config = dict(
    n_layer=16,
    d_model=448,
    n_head=7,
    n_kv_head=7,
    head_dim=64,
    d_mlp=640,
    vocab_size=8192,
    activation='geglu',
    norm='rmsnorm',
    norm_place='peri',
    norm_eps=1e-05,
    positions='rope',
    rope_base=100000.0,
    rope_fraction=1.0,
    qk_norm=False,
    attn_scale=0.125,
    bias='none',
    tie_embeddings=True,
    parallel_block=False,
    extras=['capped logits'],
    init='normal',
    init_std_qkv=0.0146,
    init_std_o=0.00258,
    init_std_up=0.0146,
    init_std_down=0.00216,
    optimizer='cautious_adamw',
    lr=0.000406,
    lr_mult_up=0.835,
    beta1=0.95,
    beta2=0.98,
    lr_head=0.0183,
    grad_clip=1.0,
    warmup_steps=241,
    schedule='wsd',
    decay_fraction=0.918,
    decay_shape='linear',
    final_lr_fraction=0.0,
    batch_tokens=[32768, 65536, 98304],
    seq_len=1024,
    doc_mask=True,
    train_tokens=485400000,
    steps=7657,
    dataset='wikipedia_en',
)
Each number is 128 + 32 x the weight over the matrix's rms, rounded and kept within 0 to 255. Layers, rows and columns count from 0.

# layer 11 attention output, 448x448, rms 0.0178, rows 253-281, columns 112-223
[[130  85 128 168 118 117 182 205 118 112 197 157 184  66  43 119 112  89 117  74 124 109 115 139 126  99  99 155  61  75  72 115  66  80 151 136  87 124 144 116 128 132 172 101 141 185 114  78 152 143 124  85 126 131  86 134  90 122 120 136 123 154 102 170 197 145 150 100 125 176  65 102  87 114 148 203  94 131 158 143 186 176 130 196  53 120 154  56 116 122 104 178 139  95 125  94 120 117 138 112 183 127 183 102 190  88 111  72 150 140  88 164]
 [147 108 105 161 136 105 110 117 134 148 126 134  92 107 103 124 122 157 124 139  89 128 135 160  94  85 134  88 176 164 156  97 103 124  98  72 128 107 116 169 157  68 102  87 138 188 147 161 143 137 120 138 148 162 147 149 132 119 142 118 104 140 108 126 107 150  53 104 133 156 114 117 121 151 106 149 142  78 149 153 104 179 104 159 123 181 119 104 159 184  80 109 142 155 171 139 141 126 135 143  94 109 132 149 128 132 138 165 150 166 109 142]
 [148 120 129 126 177 125 115 153 224 156 111  82 186 109  92 128 123 130  87 105 134 115 103 163 134  79 154 121 126 147 139 138 198 144 141 108  96  73 156 139 122 153 115 108 140 167 117 141 154 149 118 154 124  71  87 137 132  87  94 147 146 184 111 170 143 140 134 116 127 108 144 153  91 182 123 157 132 115 123 131 120 128 134 110 114 155 151  92 119 180 122  81 177 146 149 124  99 171 120 128 191 123 164 163 136  91 114 129 161 184 147 177]
 [139 110 133 141 129 124 108 136 168 109 139 163 142 131 144 150  76  71  83  89 151  77 125 130 118 123 154 157 166 125  74 160 127  64 137 135 137  75  81 190  99 115 153 126 114 139 103 111 158 157 110 140 133 134 160 106  77 117 158 120 140 131 105 122 165 173 122 140 143 122 109 160  82 111  99 193 150 138 147 155 106 124 160  94  96 122 142 100 197 134  95 109 187 201 184 125 141 186  44 144 123 136 151 160 115 139 114 156 146 121  98 105]
 [125 128 109  76 131 127  96  94  87 167 140  50  91 101 159  76 127 110 143 131 133 138 111 122 116 154 150 132  98 122 129  81 119 161 142 159 153 148 123 138 118 161 130 133 149 115 116 124 140 107  87 108  96 122 146 122  82 137 125 157 152 130 103 144 127 142  75 115 154 138 135 113 118 107 181 124 128 119 152 107 142 103 153 157 170 152 112  98  91 137 133  98 146  39 131 203 169 133 158 144 121 166 119 132 133 153 179 180 105  75 132 108]
 [201 114 167 156  92  60 114 111 117 115 141 136 180 142 115 115 147 179 167 112 122 159 151 144 129 105 157 122 118 104 182 124 109 113 137 153 162 155 158 120 120 128  79  98 158 145 133 131 117 133 109 127 127 117 102 122 137  98 151 146 104  55 103 145 132  95  97 152 131 147 174 108 166 123 100 137 132 162 156 146  97 126 118 116 195 166 108 160 148 174 125 150 101 140 135 103 104  87 116 122  79 137 124 175  80 142 138  95 109 130 102  95]
 [191  76 130 126 132 145 183 137 132 163 134 139 133 134 102  86  87 128 142 148  58 141 106 149 123 113 102 125  87 114 134 129 133 134 147  99  92 123 146  85 132 162 142 122 118 116 118 118 129  98  83 113 145  99 131 108 145 151 123 114 112 169 118  91 131 124 130 125 130  90 129  96 156 133 128 111 129 143 115 145 134 146 103 182  84 133  92 152  79 120 131  98  93 134 104 161 165 131 122 121 183 135 151 111 135 139 170  92 161 100 122  95]
 [183 142 127 135 128 115 101 131 129 116 104 115 129 102 130 102 150 148 150 155  85 118 137 122 113 102 193 108 115 142 115 139 135 143 104 134 124 155 129 148 117 170 114 107 121 101 112 147 105 103 123 114 102 128 139  99 164 127  99 124 119 103  81 122 180 127  93 151 134 112 117 109 174 133 117 105 112  88 117  77  95 175 182  91 145 138  92 226 106  55 138 147 167 102 122 156  97  92 132 159 152 172 167 166 132 120 114 110 124 118  91 201]
 [127 148 177 129 141 154 114 144 127 105 120 142 131 145 121 117 112 111 116 152 124 127 127 144 131 151 122 105 128 126 136 119 147 137 114 131 119 155 137 114 129 136 135 124 105 106 157 122 126 143 124  96 126 127 121 150 110 111 134 123 137 114 145 124 114 124 110 104 138 123 137 113 164 144 152  86 125 116 132 150 166 171 154 127 119 122 131 114 114 158 162 183 140 121 161 133  98  98 134 184 114 146 143  93  92  95 155 121 148 159 112 105]
 [161  49 129 154  85 115 104 125 145  91  71 159 116 130 182 111 106 139 117 152 126 128 165 141 129 103 127 153 114 120 143 151 116 151 116 102 111 106  62 160 152  87 161 173 102 105 129 135 183 123 100  98 151 130 126 102 108 110 115  96 139 138 133 127 130 114 151 152 146 104  77 122 147  96 156 115 122 146 114 127 110 123 171 104 168 117 134  93  87 109 143 134 165 116 154 140 180 124 134 106 142 139 103  95 151 129 138 131 167  80  89 137]
 [174 139 148  83 162 144 155 153 104  90  91 126  80  78 109  84 116 109 129 144 176 113 152 101 115 127 134 160  86  75 147  34  54 109 129 155 101  82 144 207 143 143 120 151 185  70 108 150 106 147 133 154 190 160 150  81 146  75 116  98 126 119 145 155 154 131 135 100  96  86  23 171 143  99 105  96 184 137  89 159 113  97  73  79  59 119  76  90 132 137 175 181 100 147 106 149  93 148 135  87 150 124 162 133 144 199  37  87 168 108 224  83]
 [204 103 128 121  61 131  76 135  70 140 137  30 108 189 182 114 140 133 136 178 124 101 111 110 113 108 133  79  98 172 192 116 137  97 139 128 128 161 150 125 121 122 128 129 105 154 133 110 162 101 148 189 127  94 173 138 110 122 126 105 119 148  92 154 128 134  93 122 107 124 124 127 131 103 110 136 122 163  94 122  33 152 107  82  64 119 142  56 121 160  91  99 157 148 107 137 163  81 127 159 117 117 115 189 129 167  95 200 147 157  97  87]
 [111 118 156 117  82 123 103  88 126 166 139 161  99 138  94 166 110 110 114 120 114 157 137 146 140 140  97 129 120  50 111 133 119 111 182 133 133 120 185 143  95  92 141 146 145 118 152 108 111 134 160 115 117 125 128 107 153 145 141 117 140 147  85 172 156 102  88 181 137 112 162 103 134 137 104 174 154 142 181 141  75 147  98 124 152 138 141 166 115 131 151  70 123  82 172 187 174 198 110 166 137  71  81 151 124 173 156 124 157 162 120  76]
 [202 137  57 123 135 156  72 146  83 178 151 155 176 163 126 145 112 173 127 160 142 107  45 184 158 107 129 113 102 158 139 113 159 110 109 139 107 153 146  89 120 139 121 146 106 156 101 121 117  57 146 172 177 106 155 140  88  98 131 118 114  94 157 142 103 184 132 120 135 102 148 154 167 142 131 153 115 128  83 150 125 134 181 110 125 170  33 125 122 129 147 110 164 127 123 165  75 155 129 151 142 106 152  85 137 167 169 132 121 106 132 144]
 [189 121  97 164 118 140 124  97  62 125  90 159  44 112 145 146 153 107 139 141 111 115 114 175 115 156 151 115 108 130 121 105 146 114 161 129 141 179 146 126 121 143 137 145 139 130 121 132 103  97 132 105 119 112 122  68 168 100 172 117 114 102  71 128 155 129  71 142 145 101 161 111 164 175 139 161 121 137 138 118 124  83  64 168 111 128 121 135 146 162 153 138 128 126 221 191 116  79 157 168 121 176 127 149 151  97  93 159 185 129 140 142]
 [110  89 120 170 176 157  99  49 124  73  69 120  70 115 162 124 118 154 115 175 121 139 141 162 129 128  79 100 147 120 125 169 126 127 118 113  94  94 122 105 137 135 115 110 185 159 107  91 109 168 145 192  96 127 160 149 120 154 159 154 143 111 137 105  73 120  68 107 126 119  81  79 129 113 133 159 139 146 121 124 155 144 126 139 124 127  93 193 155 163 122 151 140 105  53 185 112 145 125 210 154 105 111  75 132 146 162  93 163 118  96 168]
 [169 154 159 136 103 136 122 128 115 109 111 159 102 127 124  90 154 142 170  88 114 111  88 123 131 119 147 126 124 136 119 151 132 130 179 101  95 114 160 135 117 177 116  97 127 139 140 117 106 109 151 137 142 132 108 145 149 161 140 116 138 173 143  98 113 117 133 142  94 104 160  84 115 118 101 137 131 109 121  90  99 131  47  84 169 178 196 144 166 150  94  77 145  99  99 148  76 123  93  72 167  80  89 245  76 130 159 114 156 128 145 101]
 [189 135  98  74 169 125 154 103 145 137 154 102 134 104 202 125 118 110 129 109 142 137 110 122 136  93 141 148 169 122 114 142 150 133 108 155 145 100 152 111 139 103 142 167 110 134 159 139  86 145 101 141 153 133 144 128 143 147 133 134  59 157 118 139 144 119 133 163 107 121 146 135 181 120 133 115 119 141 123 106  88 120 131 154  99 123 145 152 170 119 197 150 119 189 173 148 166 134 116 104 163 127 161 148 152 102 114 116 128 115 122 154]
 [ 85  95 141 192 117 117 157  80  84  94 169  26 114 156 114  95  94 119 156 148 120 140 104 110 160 153 127  87 134 145 115 121 154 152 122 140 150 147 136 131 140 109 100  80 147 103 142 141 137 153 127 153 101 125 101 154 194 176 143 121 145 165 102  80 105 124 123 191 139 136 169 109 156 108 121 103 104 134 157 122 110 108 157 189 210  84 162  99 113  93  88  99 121 118 122 155 116  98 133 164 102 116 161 122 131  86 217 124  98  89  93 116]
 [121 153 107 119  97 101 134 135 140  96 111 109 167 172 126 118 152 109 154 112 125 133 137 126 142 153 114 128  90 124 125 151 104 125 156 117 100  98 162 106 145 144 138 132 172 136 125 122 121 115 141 110 139 130 107 145 139 139 139 162  97 136  96 122 130  90 126 108 138 109 137 149 126 104 124 103 178 133 136 117 118  87 159 166 127 137 143 118  83  97 118 151 137 131  80 127 120 133 154 171  80 126 142  82  83 131 139 181 115 114 125 152]
 [128 111 144 106 129 114 138  53 129  93 103  69 106 146 167 101  82 118 131 110 132 156 148 132 109 129 128 146 136 128 175 144 117 126  95 132 118 106  93 186 145 132 130  85 137 167 117 142 123 172 112 115  91 156 113 103 120 133 140 158 150  94 129 127 131  99 143 151 119 129 112  99 116 119 107 128 140 142 103 164 105  89 159 160 138 108 102 108  69 150 142 152 127 113 115  73 139 147 135 149 133 101  96  95 154  99  67 130 144 170 149 206]
 [ 46 109 143 163 154 113 121  80 125 104 130 176  97 138 110  80 114  99 115 105 119 164 169 175 119 106 159 130 135 106 151 136 133 121 108 145 126 113 149 118 132 111 133 103 137 102 114 136 107 116 132 147 150 113 108 111 163 133 134 111 121 107 107 117 171 155  66 132 119 103 116 114 138 128  59 130 128 117 161 126 119  99 144 144 100 117 186 140 102 105 133 141 132 128 233 158 136 108 151 123 155 180 138 124  63 151 165 113 171 130 192  97]
 [103 143  97 123 157 129 193 127 156 157 160 139 143 121 169 171 131 115 188 120 135 125 153 112 150 127 140 114 112 157 136 102 187 155 132 114 112 138 121 137 116 167 172 184 114 101 141 121  88  94 150 144 137 124 125 127 172  97 113 141  94 128 145 140 123 107 113 102 154 111 169 146 130 115 119 126 173 137 134  94 101 135 146  63 166 108 108 114 187  99 114 157 113 112 132  87  69 112 192 153 175 139  97 157 126  75 120 146 179 134 108 169]
 [143 136 114  85 173 157 124 101 121 116 174 129 155 139  94 121 114  90 118  85 129 107 110 131 139 125 125 150  99 168 109  90 116 130 127 201 114 137 148 109  92 168 140  94 160 116 138 168 156 148 167 150  87 147 147 127 105  78 138  84 123  63 180 152 142 150  57 114 161 126 150 131 127 178 158 109 137  99 121 100 132 105 150  86 147  67 116 100  45  94 124 159 139  78 115 136  91 114 128 126 145 191 193 120 149 134 108  82  72  80  76 122]
 [105 157 118 105 125 140 132 139 126 129 104 121 111 127 160 177 129 103 128 142 133 154 118 107 108 111 113 157 112 118 131 122 117 119 114 135 131 120 177 127 135 137 113 157 107 155  88 130 173 144 103  95 120 150 119 136 142 113 113 156 110 146 129 122 120  94 170 132 138 148 106 114 108 166 111 128 104 125 116 115 185 140 103 158 147 110 137 112 144 116 190 162 117 125 110 106 143 166 165 116  90 103 152 136 144 120 162 134  89  81 151  95]
 [ 96 145 109 169 134 157 154 145 150 175 168  93 176  62 135 110 156 104 157 113 105 160 136 117 137 121 108  94 118 101 161 108 201 117  91 107 112 119 156 132 129  86 151 100 110 112  90 169  78 125 162 107  84 117 101 101 134 128 174 117 129  95 119 128 173 154  67  74 133 136 114  92 190 163 146 129 120  75 166 121 156 157 125 131 172 138 126 132  97 128  79 106 140  71  96 153  83 113  66 147 100 137  89 167 148 126 100  96 138 121  87 118]
 [134 118 116 114 128 124 119 145  88 100  85 142 179 156 177 180 160 143 150 114 131 105  94 150 159 149 131 124 122 131  98 147 101 125 134 134 118 153 118  67 116 126 104  92 174 135 159 118  93  97 163 110  73 156 137 146 129 113 123 133 160 105 202 149 140 103 129  94 120 143  86 109 136 127 141 108 146  99 104 116 103 121 190 132  73  86 204 140 156  88  95  48 111 139 147 109 102 159 141 131 115 148 143 146 141  70 148 178 122 122 104 153]
 [113 133 141 155 156 152 167 136  53 158 119 168 114 118 110 136 103 102  83 186 119 117 119  67 136 124 157 137 133 165 118 159 146 181 185 157 167  99 142 117 117 108 124 189  75 107 135 159 104 153 154 120 123 128 135 142 175 175  99 116 156 144 100  76 135 102  90 145 103 104 175 115 167 120 141 154 133 141 131  66 112 199 169 115  63 109 140  77 125  59 149 182 132 140 158  93 140 101 187 164  93 134 142 132 111 125 183 127 130 130 211 142]
 [ 87 233 166  85 176  88 135 115 133 113  88 114 116 109 119 139 122 159 150 140 108 183 142 172 125 135 198  83 162 175 185 142 115 122 123  79 143  89 100 130 152 102 143  77 102 149  71 125 143 112 128 121 121 115 115 123 168 108  87 136 102 109 102 139 153 141 110 114 132 104 165 104 108 184 120 119 120 113 166 155 149 160  82 123 184 159 113 207 123 103 141 153 108 184 132 117  83 128 113 115 127 101 143 169 101 136 121 162 126 154 157  97]]